python train.py --hidden_size=384 --num_key_value_heads=6 --vocab_size=8192 --hidden_act="relu" --norm_place="pre" --positions="learned" --tie_word_embeddings=true --init_std_qkv=0.0223 --init_std_down=0.00408 --beta1=0.9 --warmup_steps=280 --final_lr_fraction=0.02 --max_seq_len=2048 --train_tokens=422300000
Each number is 128 + 24 x the weight over its row's rms, rounded and kept within 0 to 255. Layers, rows and columns count from 0. The size above them is the row's rms in percent of the matrix's.

# layer 12 attention output, 384x384, rms 0.0249, rows 314-383, columns 288-383
size [100 102  95  98 103 100 100  94 100  83 102 107 113 107 100 104 101  94  93 107 106 102 107 109 108  96  94 100 110 121 103  95  99  99  98 105 101  99  97 114 106  88  97  89 101  98  93  99  85  86 106  98 105  96 108  98  97  99  95  97 105 101 102  98  98  95 105  99 100 100]
[[141  81 166 141 109 111 148 141  73 160 185  84 150 144  99 108 195 140 105  95 151 103  97  93  98  95 104 120  53 139 102 167  85 152 131 146 139 112 156 107 155  93 128 115 189  93 180 139 125 149  83 150  87 112 173 102 116  98 135 128 127 120 154  77 106 146 154 138 175 124  95  78 144 152 162 168 113 143 125 109 114 138  69  74 163  49 125 118  97 155 168 114 114  90 130  96]
 [186  81 128 144 189 113  78 144 150 181 130 155  98 205 150 163 172 125 105  90 184 148 192 122 126 203 147 120 123  65  98 103 141 156 115 137 155 120 113 150  99 148 125 126 162 118 110 102 116  93  87 112 117 116 127 140 125  97 146 130 140 160 154 105 105 125 146 142 102 133 125 110 163 170 143 150 108 145 106 151 104 137 129 120 111 122 117 120 147 147 123 146 159 118 150 130]
 [ 83  76  86 115 111 149 138  86 174 127  51  51 128 119 174 124 159 116 109 177 148 201 109 213  97  79 131 119 135 135 111 172 138 116 171 132 141 136 105 177  87 140 165 151 102 145  92 142 162 137 131 139 121 131 118 146 161 138 151 128 123 132  94 117 128  91 155 135 123  85 148 148 116 118  90 171 119 103 108 108 141 157  63 164 106 142 161 112 154 100 117  86  96 119 147 163]
 [ 70 149 111 140 121 177 152 146 124 130 113 128 105 130  81 149 159 107 190  84 102 111  93 216 115 107 234 131 131  53 204  91 166 112 144 132 170 140 148  89 107 131 148 151 134 145 130 128 131 105 109 122 119 156 125 110 103 163 134 136 141 148 101  73 134  77 145 118 138 149 133 134 147 142 128 124 149 137 135 137 111 121  65 106 122 113 185 127 115  96  83  98 106 114 111 148]
 [146 145 183 176  97 145 195 117 105  74 178 171  67 118  51 143 165 131 115 162  52 149 112 100 199 199  99 147 161 124 133 210 125 128 128 100 140 158 118 107 123 121 127 168  84 140 111 103 151 107 119 143 165 179 118 146 154 120 103 108 132 109 134 177 137 117  64  95 155 122 107 184 108 120 119 122 110 110 136 115 154 102 172 165  99 146 110  98 135  66 116 111 115 141 129 123]
 [102 129 110 188 146 127 204 117 115  94 209  74 152 155 122 101 127 161 168  62 194  90 113 148 184 149 120 194 111 110 144 148 117  97 127 109 117 145 131 139 120 136 153 103 135 118 114  97 121  98 132 138 115 105 137  98  96 126 108 130 109 136 115 137 124 101 142 100 113  90 139 160 133 112 140 101 132  97 121 137 121 102 154 113 147 135 136 118 108 136 144 138 156 119 118 114]
 [137 169 117 104 134 171 134  85  75 147  50 128  92  91 113 158 133  49 118 166 119 150 129  81  84 129  73 171 176  94  83 100 115 143 120 152  81 109 176  98 149 107 114 137 152 108 126 127 126 184 142 123  76 169 140  96 132 114  93 165 116 151 137  98 172 141 159 107 108 141 149  74 137 160 148 143 131 110 147 150  90 103 102  83 134 159 154 150  78  97 149 153 168 127 104 135]
 [112 138 168 158  70 195 137  94 101 123 128 129 117 124 174 156 103 139 103 135 146 172  80 180 111  61 142 145  96 159  88 172 177 154 137 133  92 154 101 136 142 135 124 113 103 142  89 112 133 148 133 121 163 125  80 164 129 177 133  86 133 112 119 128 164 115  98 149 145 112 153 137 138  97  95 141 184 107 132 148 151 132 143 136 127 170 142 151 121 142  95 143 140 135 142 149]
 [ 29 154 106  68  57 133 165 139 188 138 159 121 142  45 177 190 164 104 134  65  93 181 138 105 104 192 193 107 140 115 134 138 137 127 172 112 154 110  91 126  70 135 147 150 112 160 121 137  97 128 130 115 144 152 112 164 154 157 132 113 141 134 100 127 145 137  96 144 119 105 133 161 121 142  84 137 141 111 137 127 162 112 132 165 127 135 126 137 164 113 147 121 126 143 156 165]
 [139 155  95 142 102 197  61  54 161 153 102  60 156 165 151 123 169 217 169 166 128 146  94 163 150 160 125  60 158 145 120 125 108 132 156 130 120 147 128 116 101 133 117 143 135 120 129 134 134 129  99 111 104 105 106 137  85  99 162 102 128 121 125 112  81 141 125 117 142  65 158  99 124 140 129 154  73  95  99 131 158 107 131 159 149 119 154 128 153  76 136 135 116  86 158 106]
 [111 243 142 129 135 140 160  80 143 130 158 172 148 161 175 173 162 115 143  53 138  69  79 145 189 137  77 167 142  44 205 106 142 158 144 147 134 161 149 105 129 103 121 120 110 115 137 126 107 148 150 102 171 143 135 123  91 101 115 138 102 104 137 128 134 147 127 144 102 108 159 150 115 129 111 126 117 108 110 139 113 137 137 145 127 145 117 156 122 116 104 145 130 138  81 109]
 [ 99  80  91 102  89 134 198 138 121  94 182 115  93 123 143 118 140 159  29  88 132 177 168 124 128 144  66 126 204  67 204 148 139 141 114 131 152 126 118 111  80 116 142 122  99 143 102 151 138 127 105 104 164 133 142 113 127 159 124  92 134  96 117 133 123 126  97 127 134 107  99 173 156 175 118  97 163 155 119 129 163 128 114 137 111 133 117 169  99 129 133 115 123  95 118 117]
 [160 219  86 174 166  78 173 198 170  58 174 107 145  98 162 165 138 153 132 103 108 207 148 154 219 123  47  44 171 119 136  83 161 173 141 143 123 115 142  99 126 146 126  83 116 112 110 135  92 120 109 102 163 130  96 129 108 130 177 141 142 131 130 137 132 130 124 142 122 120 100 119 145 108 130 108 102 149 137 129 146 139 144 141 145 121 133 115 154 117 124 110 155 163 111 110]
 [124 235 110  87  41 126 122 167 167 173 118 102 186 198 149 115 105 122 165 159 145  96 185 142 168 141 170  98 101 119 121 113 115 158 125 151 150 157 122 154  90 112 187 141  96 167  73 134 128 110 113 107 136 141 123 197 122 123 159 165  97 118 130 130 158 113 129 115 135 125 174 172 118 136 104 132 108  95  92 109 137 121 133 190 103 169 166 142 116 125 121 136 123 135 143 126]
 [190  67 199 163 110 119 143 109 110  96 164 207  95  55  65 192 176 112 188 118 150  78  96 165 126 105  99 150 134  74 152 201  78 141  91 124 144 161 123 166 129 156 132 150 142 122 119 155 152  71 118 123 109  83 101 164 132 114 176 140 109  99 121 135  88 118 166 119 113  96 102 149 129  93 114 173 117  91 121 166 152 164 173 159 118  98 119 130 166 162 139 153 129 153 124 133]
 [ 98 136 137 134 158 133  92 152 158 130 117 232 169 105  87 129 118 144  84 168 133 123 126 161 208 149  50 173  91 136 119 196 142 133 121 128 122 119 167 127 147 162  87 100 160  73 142 139 128 114  98 146 118 109 124 163 107 106 139 114 134 137 178 102 105 146  80 123 132 159  83 109 164 184 136 110 123 142 154 151 109 140 157  77 154 139  98 174 161 110 114 171 152  92 141 112]
 [171  83  97 168 117 125 187 133 228 121 114 185 127 111  50 141 170  94 162 150 111 133 146 179 148 106  49  71 156 127 102 133 161 126 121 149 138  99 137 113 122  96 117 104 139 123 130 113 121 138 117 147 158 139 153 104 145  94 151 152 131 121 137 112 124 123 162 137  94 125 161 108 154 145 136 139 142 180 124 126 133 124 101 120 135 149 113 106 117 120 145 147 128 130 111 118]
 [ 75 150 171 223 129 178 181 131  96 110  47 132 116 103 138 135 175 173 113 145 103  19 192  86 131  77  92 181 203 113 151  98 115 136  94 122 128 144 133 121 177 120 105 103 145 129 167 155 159 130 118 141 142 158 143 107 121  98 132 115 135 139 143 115 140 160  84 146 163 138 113 144 115 122 156 100 136 106 118 145 122 117 107  97 140 159  96 172 114 119 169 128 119  91 130 117]
 [155  88 181 116 126 132 101 127 197 132 160 183  91  93  56 124 139 155  68  79 192  60 147 136 144 112  56 150 134 128 123 146 136 141 138 117 147 166 163 110 134 150  96  91 127 127 135 155 150  94 131 152 133 129 126  94 138 100 112 117 133 141 125 111 104 145 130 102 125 114 113 121 140 143 147 121 131 177  98 140 139 169 104 100 136 135 177 104 134 123  99 105 109 106  96  70]
 [ 88  91 129 128 106 192 185 143 189 107 137 139  70 161 181 182 156 129 121 127 129 151  69  54 100 109 103 127  69 142 140 142 130 132 114 120 141 150 125 113 128 133 156 132  60 158  88 142 118 120 161 135 152 120  93 158 161 144 131 127 132 128 136 167 152 126 127 131 122 155  99 132  90 126  91 139 126 164 121 111 159 147 171 138  98 178 144 106 122 119 121 145 124 163 112  97]
 [130 122 163  45 193  99 106 148  93  80 166  96  84 193 121 115 177 111 138  81 238  98 179 158 154 129  61 105 163 153 135 105 135 101 117 142 129 152  97 151 109 117 130 131 123 170 110 157 157 133 111 113 116 140  92 151 120 155 119 123 142 126 123 131 128 110 138 149 137 113 146 131 104 110 128 131 156 132 135 120 123 131 121 144 119 150 130 162  97 145 125 138 132 125 127 151]
 [105 106 132 155 214 144 130 128 131 178 109 127 148 110 118 148 131 152 126  75 134  68  79 154 121 179 112 107 147 170  84  92 118 115 158 141 121 114 109 130 106 132 154 139 119 121 117 130  96 106  94  80 118 115 142 121  91 109 160 130 141 136 177 132 141 134 126 147  96 112 134 143 107 133  99 124 114 121 118  81 102  89 125 145 149 111 130 132 130 143 155 132 144 127 165 134]
 [ 70  55  52 114 121 165 137  93  82 192 153 164 227 173  62  87 116 142 188 162 120 149 102 180 125 133 103 183 112 146 103 123 130 143 123 117 138 133 148 121 115  95 133 122 140 135 142 127 121 147 102 139 108 126 142 106 133 139 137 130 107 103 108 119 105 123 149 116 139 151 145 160 151 136 142 100 109 129 155 107 109  93  91 132 115 102 107 117 107 135 122 121  99 122 128 137]
 [ 66 126  55  34 158 153 127  96 127 144 188 111 101 111 104  81 135 141  35 102 114 219 132 124 145 104  75  93  98 175 155 125 118 126 136 121 167 128 108 107  80 132 158 112 129 132 112  98 145 115 114 105 107 116 147 154  97 144 139 124 110 126 102  92 129 106 127 146 105 150 162 130 151 128  99 122 156 104 128 154 131 151 139 149 168 128 160 119 127  98  79 135 133 113 140 116]
 [146 143  73 161 195 116 146 115 164 120  88 132 155 113 200 115 138 197 215 189  49 120 196 112  97 176 126  61 113 134 146 117 149 129 117 166 103 134 146 161 141 134 130 102 152  95 139 121 136 129 100 148 104 113 121 171 128 126 152 137 107 113 137 104 106  93 142 106 143 120 124 112 131 111 148 149 113 125 143 121  95 114 102 124 136 106 122 108 126 138 144 151 133 132 157 136]
 [123 112  97 157 167 159 112 102 140 190 107 203 133 181 109 193 201  77 174 123 143 145 160 148 109  91  57 139 112 111 140 116 117 140 121 122 156 173 118 159 131 143 136 130 127 154 136 111 154 119 117 142 164 147 126 134 142 119 135 108 135 141 120 134 113 139 130 117 142 155 127 126 133 151 182 103 116  88  87 133 138 140 138 130 113 154 139 141 137 146  90 117 114 112 125  88]
 [132 113 207 151 141 110 158 189  88 145  53 136 129 128 140  98  94 112 161  87 148 118  89 127  78  83 109  83 126 130 135  84 115 120 130 133 149 113 117 126 119 149 149 111 144 140 137 144 146  70  66 113 143 127 119 123 124  76 170 114 147 131 147 111 130  88  96 132  89  93 106 134 138 124 155 159 110 115 107 155 138 128 130 150 160 137 140 136 123 136 126 122 168 145 123  98]
 [206 156 126  28 137 123 170 128 139 178  97 109 131  74 141 125  86  86  66 106 174 125 165  69 108  96 150 255  78 103 155 157 141 165 134 103 143 112 119 140 124 134 138 140  98 133 110 114 134 141 147 145 150 148 101 142 157 124 164 164 133 153 137 123 134 125 116 123 117 126 124 129 117 120  83 125 138 125  95 163 156 150 110 114 133 159 119 161 147 182 127  88 159 160 128 129]
 [ 64 168 125 162 139 192 164 174 206 155 129 134  65 169 100  94 170 165 118 122 141  57 129 122 127 109 135 212 126  98 120 130 102 154 162 131 145 124 139 111  93 129 137 156 122 162 146 137 149 125 137 120 133 161 111 147 134 163 114 131 114 107 142 126 138 157 128 139 149 122 159 173  97 107 108 135 149 129 126 132 121 119 130 159 103 145 157 140 128 143 111 121 113 144 110 162]
 [ 62  97  49 172 109  71  71 173 142 138  86 127 108 176 101 221 218  85 139 119 142 117 215 213  91  78 114  99 144 164 166 175 124 122 127  96 141 156 135 155  93 155 153 117 140 135 121 177 133 106 142 118 137 131 137 115 131 143 140 181 147 136 112 108 130 118 156 119 112 108 179 156 117 139 101 139 121 126 146 121 131 133 109 153  88 149 135 151 106 127 127 105 125 141 111 167]
 [179 129  65  67  20 177  59 108 103 169  68 163 167 122 138 183 134 128  99 126 180 106 168 162 123 198 143 193 171 216 147  93 115 132 111 203 135 139 179 137 152  87 115 118 140 110 126  86 125 126  88 118 137 167 124 111 118 113 126 147 138 110 167 121 144  96 137 128 122 135 115 120 137 108 164 112 134 121 104 137  71 119 119 126 154 133  97 162 113 175 119 122 164 123 105 115]
 [108 139 157 127  26 113 131 180 172 173  58 143 102 150 173 130 115 134 126 149 145 118  68 126 215 144 146 126 131 217 132 105 134 146 119 148 127 161 113 131 107 141 129 161  86 117 123 147 123  79 119  99 143 156 137 159 121 127 117 107 131 107 132 158 128 112 120 125 132 110 135 156 102  88 107 150 119 117 133 126 172 128 167 164 103 121 152 139 126 128 108 112 157 143 117 113]
 [168 184 135  54  99  43 208 151 116 109 152 150 163 136 114 162  63  36 121 167  86 137 123 138 180 172 162 142 157  89 101 120 156 123 128 129 114 122 139 168 141 128 101 130 146 121 164 133 146 119 100 129 112 123 155 120 107 116 119 136 116  97 150 135  92 139 130 112 114 132  98 133 103 122 137 118  85 113 147 116 125 152 143 137 130  88 119 156 137 112 134 145 136 116 109 116]
 [170 201  51  65 109 101 186 177  95  99 104  92 114 166  99 166 149 104 133 181 127 167 136 127 101  83  86 157 127 115 144 140 172 153 100 157 138 120 115 126 116 123 118 152 146 129 141 120 164  97 121 101 105 146 164 143 109  67 142 138  92 127 102 133 137 161 167 147 120  81 139 136 125  65  93 115 123 105 134 139 116 105 118 150 159 138 134  97 118 104 111 130 103 122 105  94]
 [141 121  88 107 105 133 184 203 115 122 203 118 147 135 118 116 179  98 151 100 173  80  86 115 123 190 165 128  89  74 139  70 141 126 122 129 114  96 148 105 153 129 141 127 102 112 125 115 101 141 162 109 131 130 118 103 118 118 138 124 115 160 127 128 132 132 107 119 106 123 116 124 163 104 139  99 171 122 108 125  82 101 122 114 148 145  91 149 150 144 110 130 132 124  93  94]
 [125  92 146 107 166 129 131 104  84 129 113 109 184 149  89 127 188  79 129 144 122 130 113 104  89 158 116  78 159 138 107 170 158 128 123 122 176 160 124  65 135 131 166 123 124 173 129 124 115 134 143 120 156 103 115 155  53 123 152 122 125 110 126 143 160 137 100 151 139 110 132 131 102 104 176  87 101 106 129 150 189 109 148 142 142 120 138 150  86 124 126 130 114 155 111 110]
 [114 173 143 126 102 102  93  88 103 165  77 123 118 215 123 157 119 197 123 145 167 126 170 141 120 215 178 129 156 113 185 126  58 120 139  76 137 157 138 159 143  96 126 130  85 134 133 104  88  93 148 160 114 121 133  98 148 153 116 141 115  97 138 152 117 149  93 116 116 150 147 160 150 160 166  99 117 108 105  86 113 143 149 114 111 128  97 141 131 147 130 128 155 147 159 106]
 [226 104 130 162 205  14 115 148 114 152  97 125 156  67 159 129 161  85 114 120 110 156 122 156 179  86 121 146 137 140 168 100 117 128 132 142 151 146 116 125 116 132 177  93 134 111 113 137 151 108 143 135 114  84 129 124 113 109 113 121 128 129 112 117 110 116 156 129 113 125 181 122 103 139 114 116  90  90  98 143 161 134 137 114 106 140 179 132  97 138 130 136 142 117 131 127]
 [134 168 138 169 121 100 119 127 167 101 120 147 128 167 180 128 255  78  95 206 122 140 103 168 103 112 180 166  94 123 173  71 133 128 143 136 135 139 134 107 125 135 147 114 149 144  82 123 110 138 137 120 151  97 136 135 118 126 143 105 114 122 104 147  97 128 108  99 122 141  97 146 128 144 116  78 125 138 127 125 141 135 135 145 113 140 113 113 127 111 107 134 107 119 137 109]
 [111  89 155 142 165  83 120 108  76 122 158 135 163  98 174  90 142 109  86 106  75  89 142 142 100 115 125 211 144 138 142  91 135 113 103 166  90 165  89 188 143 104 151 131 147 136 114 140 180 132 116  89 129 129 112 167 129  99 127 132 115 126 134 130 133 127 159 158 107 113 155 129 104 105  85 165 112 107 136 129 120 142 133 170  95 170 127 145 143 116 160 172 126  94 131 157]
 [185 214  75 164 156 180 136 108 105  77 154 108 215 155 100 230 198 143 110 132 116 113 134 134 110  36 108 137 119  89 165  80 159 114 114 134 153 128 123 128 110 148 128  87 115 146  85 111 106  95 118 117 124 149 121 152 128 127 130 116 161 170 118 122 101  94 121 109  98 146 123 134 138 154 121 132 136 144 137 123 103  90 151 144 102 135 109 108 134 124 110 118 155 149 154 155]
 [125 132 118 109 158 153 175 120 117  87  85 132  80 144 159 107  86 167 115 207 113 117   0 149 175  88 119 168  81 124  73 168 114 123 129 163 117 145 137 146 138 146  97  89 130 110 132 138 110 103 121 135  92 152 105  76 139 122 133 105 150 125 154 127 126 110 141 125 101 130 152 125 135 129 117 178  96  99 130 121  82 138 115 160 100 138 157 171 181 131 115 149 139 117 100 137]
 [116 145 137 132 104 139  57 136 101 115  64 118 175  43 144 138 177 121  84 156 113  83 146 110  97 159 103  66 162  30  84  58 109  98  96 131 111 169 123 144 148 118 153 117 124 138 163 146 164 146 144 102 120 121 126 106  98 121 152 137 108 113 160 112 108 141 136 161 113 108 153 148 104  72 137 157 115 103 122 118 131 135 128 170 127 119 132 170 102 132 123 131 124 126 151 157]
 [ 90 127  93 136 108 124 134 121 144 151 172  86 171 115  74  96 127 107  83 112 132 165  72 104 102  70 167  95 183 181 112 157 111 110 153  79 163 121 113 121 105 161 174 137 109 174  98 133 155 129 114 162 128  98 114 155 123 147 144 115 142 138  99 117  95 121  93 131 107  81 153 126 125 117 116 162 132 101  97 119 178 126 139 145 119 149 147 117 140 119  89 113 129 120 156 137]
 [208 101 143 118 200  86  82 190 183  82 190 107 123  91  87  87 187 108 141 138 142 154  67 180  80 191  92 178 166 165 136 118 129 137 122 137 161 148 122 127 111 107 152 144 124 180 105 144  93 145 117  78 122  98 136 126 162 121 108 120 123 136 113 142 137  89 144  92 142 150 102 137 124 140 117 113 129 133 164 140 131 106 116 161 106 146 123 145 102 137 149 125 161 145 107 149]
 [100 134  87 116 150 180 136 146  99  77 158 138 103 155 128  84 144 149 108 173 180 133 126 168  62  36 148 200 116 175 105 152 114  95 146 132 121 109 127 138 147 109 114 137 112 171 138  95 128 143 137 109 129 136  91  80 175 135 133 136 119  74  97 165 158 115 140 129  98 130 140 161 140  94 144 149 157 135 139 107 117 137 125 154 119 160  99 128 131 143 114 142 141 171  78 142]
 [136  52 147 172  54  72 100 105 119 127 132 129  82 131  91 111 158 134  90 128 122 123 137  76  66 102 125 143 164 139  79 112 110 130 127 140 118 129 143  58 157 125 111 148 129 114 107  78  87 141 112 146 130 148 106 169 120 114 104 154 127 150 148 128 142 117 103 115 129 153 126 129 142 135 141 123 105 116 127 140 145  98 155 115 116 151 111 105 136 119 117 148 174 157 121 133]
 [ 69 125 120 121 179  93 125 167 162 139 155 179 145 145 132 181 154 184 164 126 151 175 181 195 138 193 155 165 119 137 250 144 125  80 127 123 120 138 113 121 155  97 115 143 140 121 142  86 125 135 105 122 117  94 105 129 147 173 146 136 111  99 153 156 147 118 105 106 135 155 144 117 172 136 163 126 122  97 117 127  94 100 140 135 131  95  93 100 133 125 111 160 131 118 150 119]
 [ 89  99 150 137  97 180 135 150 121 153  74 142 153 126 125  98 141 103 114  95 105  64 165 186  82 132 154  84 107  90  85 130 137 127 130 126 132 105 140 142 143 136 116 133 131 133 153 118 115 152  89 143 139 145 122 111 119 177  89 117  95 101 128 128 174 132 128 121 106 122  96 177 153 151 120  75 156 145 149  91  81  95 149 106  99 165  98 138 138 142 108 105 119 113 114 133]
 [107 115  56  72 146 115 143 126  97  93 119 122 124 188 177 157 189 116 109 123 163 117 132 187 154  98  81  81 165  53  72 124 130 128 100 120 150 138 127 104 137 107 126 108 159 149 146 155 130 157 101 153 109 101 129 159 118 140 136 167 141 134 139 103 130 125 138 110 150 135 160 104 144 131 185 141 119 124 119 125 132 112 120 114 150 116 141 133 120 132 134 128 108  84 142 124]
 [133 147 210 138  79 103 202 158 205 143 123 113 135 130 156 118  56 108 186  94 172 109 113  82 177 152  90 156 151  45 167  74 121 152 112 132 127 128 124 120 140 126 104 103 124 133 128 142 125 118 126 125 138 165 152 121 135 128 157 112 140 108 151 112 141 152 128 149 123 128 103 135 150  90 144 125 131 126 147  89  97 143 135 136 125  91 119 115 147 141 123 137 147 136 120 133]
 [146 149  70  96 176 138 172  87 217 184 138 183  52  47  89  62 141 185 156 163 108 134 206 163 154 178 156 131  63 103  91  89 120 128 111 135 148 143 116 112 156  92 137 148 137 122 118 116 127 107 126 128 151 117 124 117 127 111 130 124 162 138 170 135 117 149 137 150 124 134 135 136 110  97 158 144 122 109 117 121 129 125 174 137 109 140 144 133 122 128 146 125 153 139 121  96]
 [ 99 121 100 176 117 150  69 157 104 163 167 179 182  97 206 137 126 155 118 108 135 117 107 121 119 111 199 156 163 127 184 105 107 109 146 106 164 131 129 140  93 129 157  89 114 138 116 124 135 123 156 161 118 112 156 160 124 121 106 140 153 140 105 115 131 156 135 115 138 155 142 120 120 170 117 105 116 158 121 116 139 144 115 105 108 105 164  97 100 140 119 121  96 124 146 125]
 [145 129 131 123  82 105 101 172 134 124  78 139 182 160 102 190  88  89 105 116 200 112 111 123 161  70 117 108 131 100  71 170 129 107 119 116 104 124 103 141 119 131 118 167 132 131 164 150 165 100 113 104 122 101 139 126 124 128 102 109 112  95 109 170 109 138 136 115 154 103 115 134 114  95 121 107 151 130 157 130 160 146 132 132 123 112 122 119  79 125 134 150  87 141 124 129]
 [125 107  54 162  63 116 165 127  49 200 153 119 128 187 140  73 105 131 175 110 226 126 128 124 141 150 199 156  76 119 160 112 120 130 132 122 126 144 105 109 134 145 152 142 132 109 113 166 124 153 132 136 124  91 142 132 140 147 138 146 145 143 126  98 148 152 107  98 112 151 125 101 146 143 173 109 109 141 113 121 129 112 122 100 140 136 120 118 128 124 129  89 107 101 155  95]
 [164 144  81 190 112 189 160 132  99 112 167 104 105 136 131 216 100 180  40 203 158 175 120 155  83 110 141 215 104  92 177  88 147 144 105 137 127 157 133 137 134 120 118 163 135 137  96 113 107 127 126  84 134 136 126 120 156 109 138 136  75 150 127 136 177  83 148 125  86 129 143 135 131 125  86 160 138 116 118 117 125 112 149 131  93 165 113 101 135 102 120 147 125 171 104 140]
 [119  91 181 192  67 167 117  99 188 159  26 211  98 146 181 114 135  93 151 160 133 151 140 133  86 108 187 118 102 137  91  84 120 105 137  84 144 107  98 149 134 109 113 102 116 137 148 105 119 115 145 138 124 126 143 122 129 161 146 130 152  85 105 115 123 163  84 136 104 152 132 165 150 115  92 110 132 124 149  89 143  95  99 154 132 120  92 121 140 142 120  99 105 119 150 145]
 [151  94 192 177  84 167 114 151 126  76 129 189 112 179  79 152  64  75 112 111  83 126  90  71  98  84 116  99 205 146 131  74 101 116 113 151  82 117 153 133 150 139  99 148 125 129 129 132 138  98 107 122 106 125 104 160 147 142 122 146 115 127 130 128 140 127 112 114 112 164 149 125 132 147 101 145 120 144 147 146 116 131 151 133 126 116 129 119 158 122 108 171 134 122 139 154]
 [198  74 140 171 147  96 103 196 121 203 173 122 116 139 143  88 162 151 150 151 155  99 125 103 141  71 159 116 180  92  71 191 137  87 154 115 149 117 122 124 114  89 160 133 114 155 144  94 102 152 135 123 141 118 124 148 147 120 137 139 143 105  99 119 111 121 141 140 157 133 128 135 125 133 142 136  98 136 105 116 149 115 135 145 108 129 131 139 105 140 141 170 112 147 117 131]
 [129 148 192  97 154  47  93  81  93 202 165  71 134 159 166 160 102 111  83 164 103 115 166  70 110 130 195 153 123  78 122 135 116 134 123  91 135 124 117 162 133 135  92 114 121 129 154 116  84 122 123 174 124 150 125 137 146 156 110 135 115 132 133 140 124 144 135 116 154 115 131 152 137 115 135 114 116 117 151  94 131 124 116 146 141 106 135  90 151 132 151 125 127 161 138 150]
 [102 161 122 206 125  75 144 157 109 163 132 179 202 181 167 127 107 206 184 130  95 183  81 140  57  55 177 130  84 129 124 131 126 128 154 131 131 121 129 105 109 110 124 152 175 123 141 178  92 179 130 108  94 125 119 128 140 122 118 155 126 162 129  79 118 141 148 109 165 145 141 100 139 148 120 120 123 115 135 123 111  85  71 114 135 127 156 154 124 119 148 123 120 103 140 153]
 [138 111 178  95 122  75 178  82 196  43 210 198  91  99 118 159 143 228 179 131 145 126 136 128 107 173 110 228 143  91  69 172 153 128 140 119 105  97 166 115 149 112 119 154 122 108 128 138  97 164 116 144 129 134 107 122 141 134 120 133 138 122 135 126 154 155 120 129 115 153 124 117 140 156 134 126 107 137 120 134 147 130 126 122  90 153  96 125 177 141 126 125 138 107 130 128]
 [101 135 123  58 143  78 127  99  50  68 123  97 129  68  95  50 187 124  94 150 108  83  79  67 153 104 139 117 151 147 153  83 137 131 142 106 106 125 137 126 143 135 141 120  93 132 152 154 140 150 117 140 173 111 127 153 143 128 126 138 123 121 145 110 155 139 145 133 125 116 138 125 109 146 136 136  97 110 129 101 128 139 132 135 118 132 119 131 116 178 153 102 150 111 112 154]
 [157  63 147 191 164 110  92 129 206  72 139  73 136 149 114  95 182 119 123  71 145  70 130  96  77  94 168 123 117 138 124  48 123 159 101 145 160 155 109 104 118 145 158 122 107 134 106 151 145  95 140 123 165 116  98  96 144 102 109 115 162 118 132 131 101 116 139  96 100 128 111 133 101  98 134 127 115 135 106 158 155 150 140 138 107 147 141 149 121 163 133 111 145 144 112 121]
 [209 192 109 182 142  98 150 101 175 194 178 123 100 132 144 121 152 132  91 125 176 156 133 175 137 128  94 147  64 143  76  76 140 147 131  91 132  94 115 173  98 140  87  95 109 142  97 128 102 115 134 126 128 163 105 108 147 158 114 109 151 142 118 151 151 136 114 137 133 133 135 154  92 147  94  78 120 160 127 109 142 120 125 152 120 192 134 116 138 161 118 107 152 164 141 165]
 [103 127 202 146 138 144  97 141 134  97 136  95  87 129 110  77 192 101  77 133 122 181 118 146 132 167 113  41 125 109 166 132 120 126 108  83 137 184 172 152 125 127 141 129 126 130 133 116 136  97 111 111 143 114 148 108 130 134 138 145 126 129 122 107 155 135 141 109 142 120 157 147 145 173 160  81 148 145 119 148 120 142 139 122 156 137 157 133 100  98 122 117 163 150 138 139]
 [139  64 172 111 116 104 143  29 151 104 157 100 108 196 170  94 175  91  79 159 109 106 158  12 145  78 132  99 137 149  63 186 113 126 133 145 107 115 152 123 111 123  93 114 157 135 152 102 124 139 125 160 117 149 130 124 120 133  95 103 114  94 115 123 109 110 136 140 127 129 134 131 129 103 114 125 100 106 152 127 149 141  98 108 100  96 147 119 125 136 119 124 113 117 123 155]
 [182 148 131 178  94  93  87 148 164 107  96 159  97 162 135 122  93 166  68 154 122 174 133  88 127  83  86 135 159 145 142  88 111 106 137 111 144  81 137 143 149 122 124 103 103 139 121 138  94 125 103 158 169 126  94 162 130 105 144 127 166 119 134 164 135 107  91 126 133 150 129 179 124 169 139 136  90 126 110 112 138 134 164 136 109 153 114 157 146 120 137  88 124 154 175 134]
 [ 98 132 131 120 126 120  96 178 113 121 170 166 123 140 114  89  63  85 117 114 157  78 151 186 114 128 169  78 126 130 196 106 112 142 136 118 143 117 135 133 119 157 164 126 138  93 103 162 123  99 120 127 121 102 147 138  91 138 121 138 151 169 137  99 153 133 139 135  80 136 140 114 148 160 134  99 133 128 101 143 121 149 154  88 140 148 122 149 138 124 130 105 148 118 143 102]
 [ 59 199 136 114 121 153 149 104 129 136  90 173 153 167 136 145  52 188 113  92 132 179 179 131 133  86 113 129 186  79  38 138 142 143 142 147  90 106 128 147 137 121 144 157 128  76 134 159 136 151 146 117 121 120 118 124 139 147 156 165 130 137 118 112 180 122 148 153 155 122 175 102 145 116 109 170 158  81 123 130 104 153 105 121 127 156 120 182 166 150 130 118 149 119 133 160]]